Each number is 500 + 50 x the weight over the matrix's rms, rounded and kept within 0 to 999. Layers, rows and columns count from 0. Numbers have three digits each.

# layer 6 MLP gate, 704x256, rms 0.511, rows 54-104, columns 128-255
460489512488484510454490477498508563507526485520429485475452626567518494476443591540513492538486507546429517476425520550501482519420527480510463420429439572486515556468481453500567440463430490466425537546483551477525546517634460497563444511553483495535470471615500537505571548491502505545538476507498499556515507492517535398514564524630516500534570530540496493501492494465442648561590
421467572454514500506451514441495528454412523515495451465505440450491567629506565484485439610481566419506488434465491581543475501497476529662626527409386545373385542492533561510471508639492419441571553513508474501478467471434601474478462512429514510543535458482536495524509416459490464442476580544493460450506592472455566509469507496614532546483475507422528543561542516484468421510556
528478560545529477426494475469459527530450442503437514478487587472560463543456568556449468441526463511498574580533514467474495472517565478476561515502514478508515556490494512543409513482602520586539466491573507465552531458532476539507436593469426506504445423528481529520515575433502415467506530608491410541502381466407465453506487488433546514460548463510476483469502484587370491587502
402472465449569573446442464466436488461433529425449445574511456567547454508473531405573490505526503542541446379460542462521496495582487530491460503521492490575520489459582449426488488568441552503443578334477561580507391426554514563466500410510483502464478523633422521486558562502552553476621565531482476483495463399413549541544536457609429489516445481460463476534532509521462406481501
537559530420473516546509528538447446380467418491526424540458509468528522436553442483562470522547389539525510505536479490568463429452484529537526441470527537510541541433447490414436447477454494484411552474464561469433508526405557503557481582386555486496565405309516460501565543501567399522418396513440522465491522540494575473483473541579519431527391441498458529462598476546488520486501
468481564586453540447436431471547474520488444631508483586524493512535437552440528552479425459463446437586484512518480413449579531469514527449573479553543506474470531462541390475493478531469478505559537460450485496489488450480520447449400389508399471508418542453494481452497496556567386580573525582482477478445459449487437511458498444553460484484401591573554516572532578438486499518557
470374508475537517464453459468511465512456593444442573544405507443545540514439545544510481499592495478523454466516460474401558468546505510493565440426503465497511470530548618542527501453507480544650491566400467443585489486403541482454550552451481476542490548611582473551535512493605565482450404469492494498451515519462359479442530492533492497512456470509477527566460530516526546494568
488535595516544445473558407431477547395513444606573579557485508456507512532493501547494475453528503429389528592555342499492511476590516403517502537558508542444454479469584544468330411546474561493524581510410608695426491552418514540546520441451523481537518572436502440451525545419570428488569596485511533538445406426464471513471589437515535492542531571533536426516496369595423473473502
589415519564480502445488510480430512477521580614539544524491575574496431436404458494510489495457432487567470485570436474517606461507596410552612453386539546458511459536411606555563529456489595514408400539410558466456566557488527438485478505429470499572494513464641522564520451590538440510613457509477476478506428458581497488571510488490533617545445515489577599468500453523545463514470
473523488523479518549497577501597561421470582538505498380480511481444550524542514481471599552561416429518509438592509532561573533545442446501580455485461476551576440559523484503503552493442552513552496544488462475454618575510454531571513447495597519497523415528517541513501498457502560530509447499475539542473457486509540533488541341428526617552443519475474437483438539461510473611378
565460350522492556465436520515432400413509583544501573504479505518491524538499518528479556501559547487413521472605489503470525397479470422517493546470467489474520500553462450421520536546570553595516591596586499508390555480444534421445452521387494462505594499544551488531501585512470524441546544493510514486467398490469502579448448529453646522470555503410460542534558458558520537593601
424474449493491533459451607582366561501539550465520546516505563586562512555590450533636488451508392468457499418518578477546431530420485448476513607488507533522474443513525466485497468500501496547576438457515463414496475484586588499400510495495490413541547476543461519473510490535483624482410550416571514530510482557503493491485518535545457550497477506450551531458469452529537521597492
533471527532590531504525370454494523519508534373471541541479462420498470427545511504562489469505439505455540468508460475485521470588517449500564457520451430473443530526548527371533530473467539548556455492433473497495553515480513483455503445498571552434495566537518437486462514475526480491506458480541523498574605422528476461528477527500531460458519462420566458494537503494536546568439
455496501543531495467575448499450493436551567467529452405509445547515408485555473419500489487512551539542455444525462423539537480502498493530514542498511521484519387524515452490464540582478535592541412525489533553459481472521491484487633506416486483525538542484605509506525435510519490431656463549641486455548478461483405490373495511605584435505548520512439474405535513513435518439526
576490480515500464521457614501579500442531524500514594470569574500343504398600498518466460593504449530554526518463429455504526490551516457508499557447504539534546362506468422474447501562508498473489467552622501428574485511492493468515515519419458550580491457536496588507446399481541564509641487441472528546499497398495498490542546498537398466549503497640426440543485521489492473497534
404515495496498467516470560504584529457458364508548514452448440487509515505525539497495448430514537401465467525563492521464507454479493489505451508486508469552477544457541578562528419455559449604413463532505449446486499370423509506529496403519558449520479486555542545651520485520480511531505494479518343466547590493495555555454499539468520639516468462491391517542481457531544438640408
584486469601487526463637417425455454521512477489564493491522565382547519419553514532509527551480450545476436587453528521558453562562482529453502491521426561532493552482484457478494580499496456552520462525567420546576541431553490587461441494563440485550526584456484554488546478508459512511555493532418464601516500476514508527448491508568488475479464523489557506571473514528509531487469
449541543453423498507452508457529531543485559453467483531459454411591503461452538555563463468394477415519488493459436490505552512462508541503488530461527543513559473557457546482480506471501507478443395533529535481474492511557552505431503457583541595498403539457452505497534579505462498399486522460490515473605537480495531468456451512445469517577503527553613582415543393520501493524478
526552554451470499567531472487361473560538404480481493421504550541455444511414484549535494564507528488440435464527535567590487591436534501480530481579550415583516527521444506529537451491521566530488505509454391570568497506334634537453467409489489498576606397476381576489551470592512541541462521501459524580513530450457514482517506588484398472471548557443449503533522389490505504433495
562521547446475481466491490509476358473473415464606483505467473396551573589443496425429541416507538467472590461554560479563507524541554456465543552501464508537515538477506418508532526468550534482430510534517572480508434542414554551477501500487398529429464477537443571509510520456514550457498564421519476494518582555442464516445565514507474498490452513524591512624553521560559496533450
516527380508509461521465462483591347560461551585508465532479447445528480446489532550468564575449513440388511571509352540529467647409445503438470477495382460507478646490511477460532462453518519535402465468601523476504471597542575468486573474473495507459452519510494550574557464501543508492535442464473557469551524489529510448429539531509476562560466550474566419503529437550485484537560
440421501541451498468459461496386500455499465488579503547555526584525505444502464496540533407519431424471506496438519599499524535512526555546508502453402535442487504482589546513469420475484597504437540608552496445551460528497487535484542424508519479486439510470559500530524593472592458511581456556525416535550454484498399478490482582550370487497578429482505573494510523496477491573544
568524538454472509454490487605506404526417446547507520427528510479397485393533517460590526399495539541488437516491485566538473441444516581490566444365492545464441413487486491502539502503478598483444532511475542439449476429466442432536519566440533466446492477480418464604467532349492489521471414479498516522493407523430454482569496510564477537437507532668404551456452534493500523513511
423508440508533573534458523575488536534483620547554490473550518538471525568508484547486469482497608445592461533562426547434526508533535422490441554530402419506477489504526580418444412464480531518359493466521474442521500505514542391554549467566540454455454449484473457382540468521441473578429490479458550506403431558491486498531517422544452611589457513479435553465522468503551516584428
461487501400467497565482414461536575493486572576552477472464566517492458470411469469462572512617576587478433549553528437446500550404480586400520492562480452467505517508534521558593590473359421474433461510525521460540433520512477462454535519402530521474520473555426553507467457450516548501538472497591563547372529514502471550504456458496360484451552443506497554549498459545477487419530
483578454496432509478480544487403409522475519453596464478500540586470564552454489557631576523394517495530459391520593619539507547490499471506556519584535593507448578465542517527389431463575541401487476475515513527531453533464496534558495513556608403529495589440510454483519479509385500480459446616422475570497489439392547478491574426499562586468493514604520547426546519526537408583488
474428606554441479577458430431569423406559494523532437416551564564537509559536464566453513399407501366519445619654424484513399540541601466498464482532431536491627455491582488581514476572457556514511505530537528525423363504527572581498591453417594504480549478580547551449496523559456496490544499441580488514579495515476625481453482576419474446612491558564513466593459536477528517469560
561462482492364514506505466509526496456545448581476565505552434432510488430533553364485599452529552456511517494551546524439382447558486494455515480483481542477527464539485456463551532469505493548509547560469518511546475491584574602445544470494485546421599471485482477472530487522426554412542497438421476574484589466473432535494472596493592474527503516539498421461451550517557531500617
513561490586514468462471491604518437382524531562471490467549520533533442510548524492552513460482444414496428503551501442419522558549594538420529461423505532502514500530491451474489471411513545416521498530522429481522475482509546506612562553506441529487441466499498448469559533492471527520529587576555478444470496443456534492558503514536512523426555459581502500605489524450483466465595
446493520393502502463453503553523450488518522474484533451433535483578466446489536571471386526492578541493452512569486519486536544574489535505578507475516443568551505527436453442537556583525501543514496498500546553502507490493469629457491497484526498542499418534497513459523571510488456435565462519518503446542472501500524514572488479459576437517515527548583503506464517566609530470458
484508517483413513530498629547487474462474532587500488430425514522454555394398507591503453456535573579443609607516434553485501569513565529461509502581490556536529529529500535519534589469499553479526518537440504508454433511460499576527560447446535485554558449597605457460497489485532479503468540457409513477598523471519527505571502583574563514560460460515484425499551384513451582478469
550453499468495505508576471493493460531515578522490455536491530454508499516602388515445522541466482409548606492478469467490523475535490523511461495521555506484489515550527503592506491462472510470498565453423419419504504428530463530664402496610512557317514537459502522514466496496565495468456460425480582482544519454579506462454457502525482494639518547527589506486641474503470495535506
519398374547510489480496531554548509539445446512512504498480544479538512527447529450495579614496483551462436540545515549488465498514519461436555542457507438509500518475511491416448488498463585580509522493522571445455533529489505483533503478557559543510545544413445558510529492560440500486523494488533557548507486547470511551525537480467549566430563427500533463491351501556536410593503
501464470467520520564443506496557384456531492507614483484473595507514506453464486497489435481460478513499557598518531491561566427531429429514515567501513513500468578522514389400405418456522487548479475495459480480486474476432512466438440488597478495537604369551486500520402501555478579505476463464524508503515415503512556440545526541508451577428534475500491486514515476565443459548521
494543575482451513563468550492543459503490494469462489470520470425434554450546399454575443465492492592528336559582540455495496583484552459468455528486539434522532501434513524438498507483503471548452419444465434483462511493509470632472426339540518379511489510523481477441570548486521455521511541507553590384454591541452455517490439449564522537542414492456500576489489544470477530468479
432478471495581471447416534487535504470489463454516498537477538494499647451507519514520497617508590392474505517484361625569516505552531412482464505439610498594434488541535562465462502463488371492536484509534495453484518402556463509488371499593552499534474550573515450591458511544446500492510481475407514512449536412428556539477517416533496496488399410465448454444594411496515512496502
524511430526470428445457468549554493520474542426513575547328540475537490458521516446399545515509548513502404457460484420489446553511421535451534518516512450464444461445507441501385559525468535456524577508584498366535518513398504598438490550443436516407546487510473454472557555581531469459490430543504571506527431499539467433563582513514454515542496561491517425540457488563482482520471
491577486407540546447419389509567587490608512455504535636479487464511488413529414554566469585487540528488546504537508502555454450447397542481521434527539467525524557488465590576498599448434486519522565489485534642447487490452479440537586464511567485585486519503576571540575481545467474484464510433517468509519406395587474481522523524409424503509537474464451406505493499476549512492594
524469537421494504490448527524496593510520425445480483447516552524584485490467549510407556472502470504544510475511510543572508511600595384484399607593502619487490481515507476636461557498520530474429534419627474481465531587511543517406434476571582545579559468617576467470571466552569560490475395518490456487463498498538523458452457446420564434554445470485497485560447481474481621573488
470464568471511597517476450508556458447486484526535583420435436405524494466493467530510540494519497624442494538603497489423469510580484339527546425414582582500579390544474592459486505545420489505473517543413465505447492425517395637503490483401604488572520493422529554492539596489403529379504487405468477476456368503533543499511542504553428495460405417500450533488472579471565550422460
487441528456545458456502463525529507528443570484558498471415461423482454456452539494477474485415421556618504531459430546556609426472417394546501531447480515444507556514391607455456368552445361548596305515463491537529444548564545524428412478539476510468500458458447404539531439474466577496510498561542552453543548481474407550405546475529557428542560430494523412437440514518463500614488
525453453531559586504469412508520489492497497574533472490445461521514475477515541455557470504586454500527481464528496485392517509420452482515524476477355525545496481499500553545490466541519599390471475489525502468439571444587410513561480427541557518453456558373482426426493595540485487498497530515494516439596505506525494395531516405534430513434434585376475510579397446634506475498545
489428513510428453456552512516464454498493459486609491485518462589477499489559586502501574508470496503418544543438546475427581436544476577551562482435456424404477489516595554529521488615457616523465457544523461489424478453468478505535473519425493453570493521548586534486461450572572509459545500559493508400565499400435471589495522611461494476561440521536562542511575448534490532480460
493352525505440516440476507536539511586404577487569505566515586470464554427581405551602484575491464517518487405523642500565511477488465569516477490484437599483608359558527556524536462503517496489471545486468471489518503504540488539479512600406536475504471536475470540467527451532486617507509488446473408522473516538420470515403543457531466562569373489401441572460494480487427475496470
471446442513496523500488456526480453573562494439514412415401422554490456533479524526577461553578394481575551615561398598501541414536472493522574566474508515505516513513469520406449465582540483477501472543498471474457552533416535487529486344472404424548543467473532504474510491490517453467496493468570440494551497485373483525429567584375539533448427645470543442529485460413482533353569
472424517529453505511451544435496509519394535500430501416560446465407598524581506525494572516523551521520529520521546487529544532595450502553513576566457487484464486437425528440462574458469517501439557473482495527544451477473532490430458471537473504469498478545529492470443541409526453448420477538522464521565501417520460494438497594619497468451553493484453488534463469492563475450513
529613475481491462503542569446497506546457509610488522546510508470492418473497494489506501494471546522447540490540473493588498503430411499528549422381523555519518567464521347463466551458501539516419598505481546552532465500470515481474424577471521540448511452542461497469516528512530452445534503519502415551558447454544459604432579446572571464524498508537530498466492464475417509494584
431493461494451428523457493422531474528509470505505492554514466432523371565577562530460534600510490520524581480459513509536480517525407511466565561467435454465467525504540567446504600516480501456469473502475580458421549452532538527522525591452506483452468478519540434527532474472546467558461434502512437457556476449409548561538551479494552404473503546434531515464529516508459534549460
504473476532531547594468591517540516601621503482527578462445510509495445536635595606497335550479512521518546419531438621573504422488440487428502480506476501581573580471444498581449510422535468524447515540439406556567545560420478523567502542550446526484415524505494468517470476523553480509576566593533529489532517547458477531544424501520523441473491543494417539502507522497477476550480
560437522462535410402512522508472466477379531478467542446525444570527498401519421568579645494565478562485579521524621518502459382533528561602455396490572603571490569466542521502576410514516448483572507380604539481449500523461591532491419555480517538517494498567495506525374522493530475523567524543508523483457575505461421571518552566391582487519445455540511450477507533527471503561471
483448504493447603419658519527510467508503538502480416465432481434435472528487531444520483551525479541451474460578459525515434582517500530556463534448560513466495525473425521447543484492461508475540525463500445640466569506492547504532454467467562461525493598461499539448468509535519471455535530581374481542484473453422535545481470659463423511504452474418560509489449509521411551489517